Part of a small language model's weights: no biases in attention or MLP.
Each number is 200 + 30 x the weight over its row's rms, rounded and kept within 0 to 999. Layers, rows and columns count from 0. The size before them is the row's rms in percent of the matrix's.

# layer 12 attention query, 64x64, rms 0.143, rows 0-50, columns 0-63
048,143,238,190,143,208,183,218,181,180,175,180,208,177,191,214,183,139,206,199,227,200,220,265,211,234,178,214,191,197,215,209,222,229,207,200,204,178,207,207,148,200,201,132,214,139,269,173,271,227,195,199,180,205,185,208,194,185,209,245,160,220,255,234,226
051,149,190,143,198,207,211,209,172,191,133,230,209,189,195,220,209,170,221,192,173,192,191,236,191,144,224,191,213,173,253,225,188,202,225,240,234,219,199,208,223,165,215,241,212,120,147,215,164,195,208,159,165,190,183,235,174,196,180,227,215,158,137,174,235
057,220,191,246,209,194,223,194,211,212,239,182,144,231,177,162,233,273,175,219,150,272,211,204,169,198,210,174,179,235,168,185,183,209,210,192,213,244,188,173,176,196,222,192,174,197,202,208,216,154,157,209,211,233,204,147,234,182,255,220,240,162,174,239,247
060,267,165,169,205,163,230,201,193,205,227,210,148,199,169,175,194,146,219,142,161,213,238,223,155,209,227,221,229,202,225,197,175,186,176,258,183,229,193,155,202,184,166,199,198,234,159,218,172,212,171,211,169,159,202,142,198,186,193,232,203,241,231,141,178
076,237,199,183,215,226,208,226,214,231,208,248,120,250,182,180,214,172,224,147,210,208,243,220,189,231,182,164,178,215,227,188,174,156,210,246,185,206,219,151,228,156,156,172,150,201,194,205,199,211,208,211,167,150,176,213,223,155,148,189,174,251,211,173,186
075,204,276,205,200,218,192,171,182,178,187,187,192,164,203,217,200,153,217,239,281,198,154,233,229,169,217,203,141,132,201,144,212,214,181,216,222,223,200,190,215,206,209,229,192,156,203,240,168,212,217,228,238,216,183,212,199,156,202,237,190,156,261,211,202
054,224,242,220,237,236,188,198,199,190,177,184,172,217,219,161,208,135,239,207,243,231,203,216,235,275,193,216,223,211,235,184,207,161,192,227,188,169,192,203,266,184,160,193,247,171,147,222,179,176,182,188,194,179,207,219,220,186,171,203,120,188,163,159,175
094,210,215,186,217,246,200,179,223,280,186,190,159,235,214,177,209,155,226,187,207,209,220,208,184,266,243,218,261,204,245,198,206,178,183,206,175,238,179,172,269,144,180,141,225,199,141,219,205,194,206,214,214,205,227,204,187,193,204,248,182,213,190,153,206
097,165,193,195,202,170,259,196,218,214,185,222,254,206,228,230,196,175,202,215,191,213,162,212,174,181,256,220,171,169,249,178,218,249,209,195,216,240,219,176,151,235,274,201,171,169,221,168,189,216,245,168,229,227,263,181,225,167,198,164,252,224,207,208,208
125,244,188,158,222,225,264,199,228,230,209,233,182,193,210,156,162,143,201,267,157,185,211,233,207,209,229,188,184,245,197,203,173,197,247,181,142,211,202,147,182,244,201,245,164,180,182,168,203,214,208,170,180,160,189,168,186,178,188,184,176,239,166,158,212
146,197,207,203,204,225,170,187,200,149,209,189,262,173,219,201,177,166,116,285,190,196,189,178,259,172,198,146,157,196,195,230,228,200,189,169,208,200,149,225,165,161,169,223,230,199,227,222,211,211,205,163,204,228,166,195,212,230,183,163,226,168,229,236,198
142,171,223,229,186,207,160,226,214,207,192,195,154,198,263,175,174,221,186,180,204,215,185,252,225,152,246,267,252,193,265,217,228,191,156,200,227,170,261,227,184,195,204,222,201,222,165,184,184,170,157,207,232,164,231,214,198,215,188,222,231,232,204,210,147
153,232,194,190,177,182,269,243,181,205,225,186,143,173,189,145,202,199,195,184,225,176,183,216,177,201,243,195,231,224,225,161,163,198,196,171,193,202,187,179,247,176,135,187,246,210,188,163,218,166,209,142,220,254,209,264,189,223,197,182,175,233,205,240,244
147,179,170,209,205,230,228,192,233,142,232,199,233,194,283,198,133,187,224,191,203,235,200,189,184,165,246,203,194,201,106,225,246,208,173,190,207,197,216,282,190,164,189,192,193,205,198,226,156,230,216,163,169,208,199,229,196,194,207,215,180,225,223,176,209
146,116,189,188,162,193,232,191,189,188,157,194,209,204,186,177,143,198,191,196,197,251,255,221,179,205,183,180,139,205,206,206,165,178,186,162,224,213,185,109,200,179,193,197,162,175,212,224,209,196,163,151,216,153,172,162,243,245,193,174,215,220,200,174,204
154,205,226,167,211,188,186,205,259,204,169,232,179,164,169,234,163,176,147,192,211,241,198,174,192,159,160,212,247,204,203,210,144,190,203,193,205,247,276,190,227,191,189,208,157,222,157,190,192,155,206,217,231,222,168,152,166,252,226,230,166,205,180,162,220
055,186,254,226,160,216,210,205,190,206,264,191,226,250,214,237,198,197,180,219,270,138,202,222,186,218,218,188,128,230,208,208,186,165,157,202,220,172,206,194,181,208,184,182,224,222,203,206,224,169,220,167,256,164,174,217,213,199,156,163,165,233,242,155,227
056,201,189,228,237,167,200,195,242,194,166,230,127,224,184,230,199,279,137,217,170,204,146,162,178,203,218,202,187,211,222,192,156,202,178,152,211,239,192,211,175,231,238,212,222,220,187,198,202,189,181,189,248,231,179,173,155,182,243,239,225,147,190,214,226
065,176,197,183,215,207,197,236,228,220,210,205,147,229,210,158,201,201,230,235,245,176,184,211,202,235,165,197,171,213,218,215,118,163,199,226,183,192,203,172,222,182,182,133,197,191,186,199,228,181,273,232,168,201,223,240,270,189,189,165,140,225,233,168,193
048,241,200,221,207,152,161,174,255,211,241,187,182,197,216,217,213,221,240,184,222,189,149,170,238,132,201,210,226,208,239,174,217,206,174,204,215,211,144,199,166,229,153,226,212,238,264,194,170,216,224,199,195,241,144,218,210,199,198,237,197,132,225,220,189
065,216,184,209,168,233,234,222,210,181,190,212,164,205,255,198,203,176,233,175,226,253,209,211,158,225,173,222,253,207,225,200,183,202,204,243,152,172,219,197,251,249,141,199,184,240,150,192,203,167,179,204,212,160,217,217,226,198,157,160,162,213,198,129,158
088,204,197,206,182,196,202,211,157,194,188,173,210,186,203,233,190,209,192,230,210,200,150,138,222,167,192,208,135,232,131,189,193,181,218,172,222,199,234,215,207,226,238,272,174,186,179,200,255,212,220,155,231,241,228,226,186,224,170,181,219,182,197,283,246
068,175,206,184,187,226,171,178,203,257,152,148,256,145,212,237,181,212,206,221,220,264,224,175,194,179,195,223,194,151,177,194,184,244,193,209,200,193,166,225,215,231,226,234,249,219,172,259,205,189,227,173,214,209,187,200,245,238,192,145,235,166,244,225,181
070,176,189,145,189,178,226,234,179,200,193,164,208,137,207,204,212,246,229,204,190,247,237,221,171,176,165,260,177,184,145,142,180,212,209,201,221,182,198,201,230,277,174,214,213,249,197,233,162,214,207,232,198,156,182,260,167,192,205,179,208,166,202,194,174
117,188,210,251,220,204,211,165,217,184,211,186,191,214,199,205,242,170,193,209,204,145,158,128,197,171,228,136,193,193,275,197,249,177,215,181,210,245,160,252,194,178,202,225,201,168,155,221,196,153,175,212,258,256,219,183,221,183,202,185,241,205,211,207,204
139,170,184,205,232,180,224,268,182,170,179,220,251,165,185,186,227,240,171,186,148,182,205,193,195,159,186,166,174,140,172,177,202,223,175,187,248,211,224,227,143,193,164,150,204,205,213,168,154,216,157,225,181,179,160,212,223,247,204,199,177,167,225,249,210
136,221,213,210,222,256,208,253,193,258,182,204,234,170,239,173,179,252,176,199,170,206,230,229,270,211,201,208,188,165,171,234,167,213,167,180,215,151,279,162,191,194,264,204,206,214,256,185,204,205,229,202,172,209,210,225,170,168,186,189,178,187,203,197,233
161,206,282,207,183,202,179,208,216,222,197,155,201,214,260,196,175,211,239,246,180,236,213,205,227,134,132,211,164,194,202,186,197,210,267,162,189,200,205,227,180,221,115,209,224,192,224,241,237,184,158,189,205,216,172,183,219,217,228,221,186,215,197,221,200
164,196,208,178,187,187,192,155,180,209,222,191,215,205,205,226,212,189,122,189,204,214,209,197,196,158,238,216,200,217,193,155,166,155,224,215,143,146,161,123,177,186,224,183,247,132,195,199,226,228,242,236,221,195,249,222,183,227,230,259,199,184,189,221,206
148,123,187,240,223,137,216,224,225,143,195,214,211,206,189,234,253,203,200,192,194,135,176,122,164,166,175,189,227,224,247,203,209,250,195,204,152,185,207,165,195,182,179,246,207,201,247,158,203,206,199,186,165,195,182,187,203,177,212,186,199,191,197,162,230
170,208,219,216,201,179,221,233,208,177,191,207,182,173,225,236,146,188,241,217,253,162,206,162,211,258,164,221,221,168,229,230,213,161,243,242,136,182,224,171,186,195,179,207,208,182,172,125,209,230,214,236,199,186,227,207,224,203,230,186,149,137,165,180,190
165,253,218,207,260,181,188,214,190,237,191,204,244,205,182,175,209,230,199,183,197,226,179,221,162,263,260,158,181,229,208,163,226,189,204,194,177,163,207,229,185,174,169,236,208,197,142,212,242,220,159,202,202,187,173,249,167,234,224,230,212,227,142,136,207
085,211,153,147,180,187,213,210,201,194,212,205,170,160,200,173,232,185,212,245,173,182,172,214,206,144,192,198,202,234,246,196,205,195,243,199,219,270,216,214,235,259,199,169,211,151,249,211,242,171,216,227,233,185,182,159,176,225,235,200,196,291,210,193,216
069,140,166,220,163,157,177,196,174,249,203,210,248,173,212,217,204,201,192,192,201,161,275,139,192,240,197,217,223,193,247,226,218,163,207,237,185,170,182,183,196,188,189,264,166,215,141,207,187,161,203,176,173,219,217,246,176,226,166,158,211,194,161,199,198
082,226,181,189,178,192,197,226,203,206,214,213,193,171,152,164,184,220,180,214,162,190,132,222,165,212,189,163,236,176,211,194,247,241,223,147,239,231,211,208,178,235,245,188,199,232,211,207,184,198,120,213,258,162,191,142,158,259,225,186,206,193,222,202,226
067,226,210,190,246,232,212,210,208,211,196,196,212,146,185,232,190,231,180,201,208,208,237,243,163,218,233,222,237,146,216,178,237,211,129,163,218,180,241,274,122,207,194,203,213,184,116,181,204,227,177,176,212,215,183,220,209,203,206,188,188,211,158,222,194
082,199,197,191,188,225,197,207,212,196,181,205,179,230,217,208,234,205,232,164,227,218,221,161,213,226,191,198,139,231,247,184,221,215,216,206,143,219,235,160,218,167,178,235,141,155,232,136,162,189,233,178,165,163,241,201,225,155,166,161,188,257,200,151,184
095,284,214,225,214,216,189,182,238,223,193,210,167,195,224,195,169,189,196,180,209,260,183,252,185,210,229,205,185,215,178,140,189,159,226,279,191,184,251,208,222,226,194,201,202,213,182,205,233,135,154,191,193,150,217,243,170,214,203,173,199,238,158,182,199
088,132,184,220,145,247,244,181,237,176,198,203,185,255,238,183,209,204,233,208,200,196,221,168,205,201,147,211,192,184,218,215,209,226,232,194,177,188,212,186,236,201,207,238,156,187,274,190,143,195,238,216,164,193,197,243,239,160,177,188,149,239,235,185,185
108,188,178,161,159,222,242,173,215,233,175,196,189,229,197,177,218,196,223,132,225,169,232,201,175,201,212,238,178,212,221,264,187,219,228,191,149,233,186,138,237,167,157,189,185,186,260,221,181,215,275,210,158,184,221,229,186,176,170,218,178,213,204,172,230
088,241,227,202,260,149,168,220,177,227,185,167,208,209,201,245,171,204,161,198,231,250,186,200,201,208,221,199,212,210,220,179,194,190,214,227,219,147,173,255,188,228,177,232,269,193,153,228,241,202,180,200,214,243,239,236,219,229,248,161,242,185,180,248,199
088,211,171,200,183,218,197,170,200,238,219,236,172,237,220,198,126,171,236,236,182,204,217,204,207,238,199,179,201,240,173,206,168,224,188,196,121,171,184,157,226,210,264,285,167,172,188,179,206,224,225,240,136,169,213,233,195,183,218,192,196,200,200,184,208
087,168,201,209,188,181,181,175,210,135,193,190,227,159,211,193,192,142,129,288,158,161,161,206,231,149,197,207,174,168,194,227,180,185,167,171,209,206,164,184,175,200,188,163,191,227,210,207,190,213,201,206,193,181,172,165,220,245,182,191,257,175,238,248,199
072,194,180,174,183,216,185,244,210,205,200,268,174,203,213,204,203,233,181,155,212,196,198,248,185,207,270,251,230,180,256,183,252,203,165,208,213,205,236,218,185,192,189,187,215,217,157,163,181,195,217,227,224,123,226,215,188,214,169,213,232,224,166,233,126
089,243,203,174,215,188,242,251,169,207,185,180,158,159,184,184,188,215,199,176,225,164,213,232,191,227,242,221,222,204,219,163,162,241,171,185,227,189,175,167,231,179,121,157,237,176,172,183,201,166,243,214,215,178,233,217,138,232,174,180,195,246,230,231,169
078,246,154,187,190,184,200,215,231,190,214,218,198,156,213,208,218,229,173,198,225,212,187,197,217,213,217,188,230,197,112,249,245,200,168,200,211,181,159,270,190,130,164,183,246,178,208,258,180,247,205,168,185,195,211,193,191,266,221,229,177,223,210,185,212
080,178,194,148,203,190,189,214,174,249,191,138,257,190,157,204,209,225,202,232,224,173,265,228,192,222,164,178,164,199,194,200,189,170,164,185,223,217,199,199,135,201,178,179,189,170,190,253,196,214,142,241,213,152,185,165,158,265,223,203,221,170,179,192,210
081,164,160,201,176,236,213,231,179,120,186,180,179,218,210,203,154,198,211,205,241,274,187,184,180,131,187,198,210,227,258,225,205,196,223,193,208,213,184,208,190,198,138,249,216,209,203,191,182,215,159,160,221,245,209,256,219,175,213,163,213,196,145,205,191
068,234,223,191,200,198,196,171,194,198,218,186,179,156,228,236,224,196,195,171,192,134,213,228,199,231,179,213,160,228,233,154,188,224,173,236,149,213,166,180,174,192,187,200,186,197,164,137,157,249,222,155,242,172,198,202,135,187,224,177,170,208,228,161,135
078,166,163,211,238,221,217,211,236,219,167,200,222,176,169,154,140,218,187,216,200,253,160,206,152,168,251,181,271,176,174,211,228,220,179,145,244,227,200,199,177,209,238,213,200,224,209,224,170,202,182,193,240,162,206,200,176,192,208,161,223,179,261,224,240
073,245,196,148,194,202,184,201,171,190,202,205,192,196,158,159,241,148,194,187,203,229,185,252,203,184,222,194,247,230,182,176,180,198,158,219,255,206,166,208,246,167,204,148,184,183,211,164,229,235,120,243,190,204,210,151,213,186,228,222,153,229,232,212,238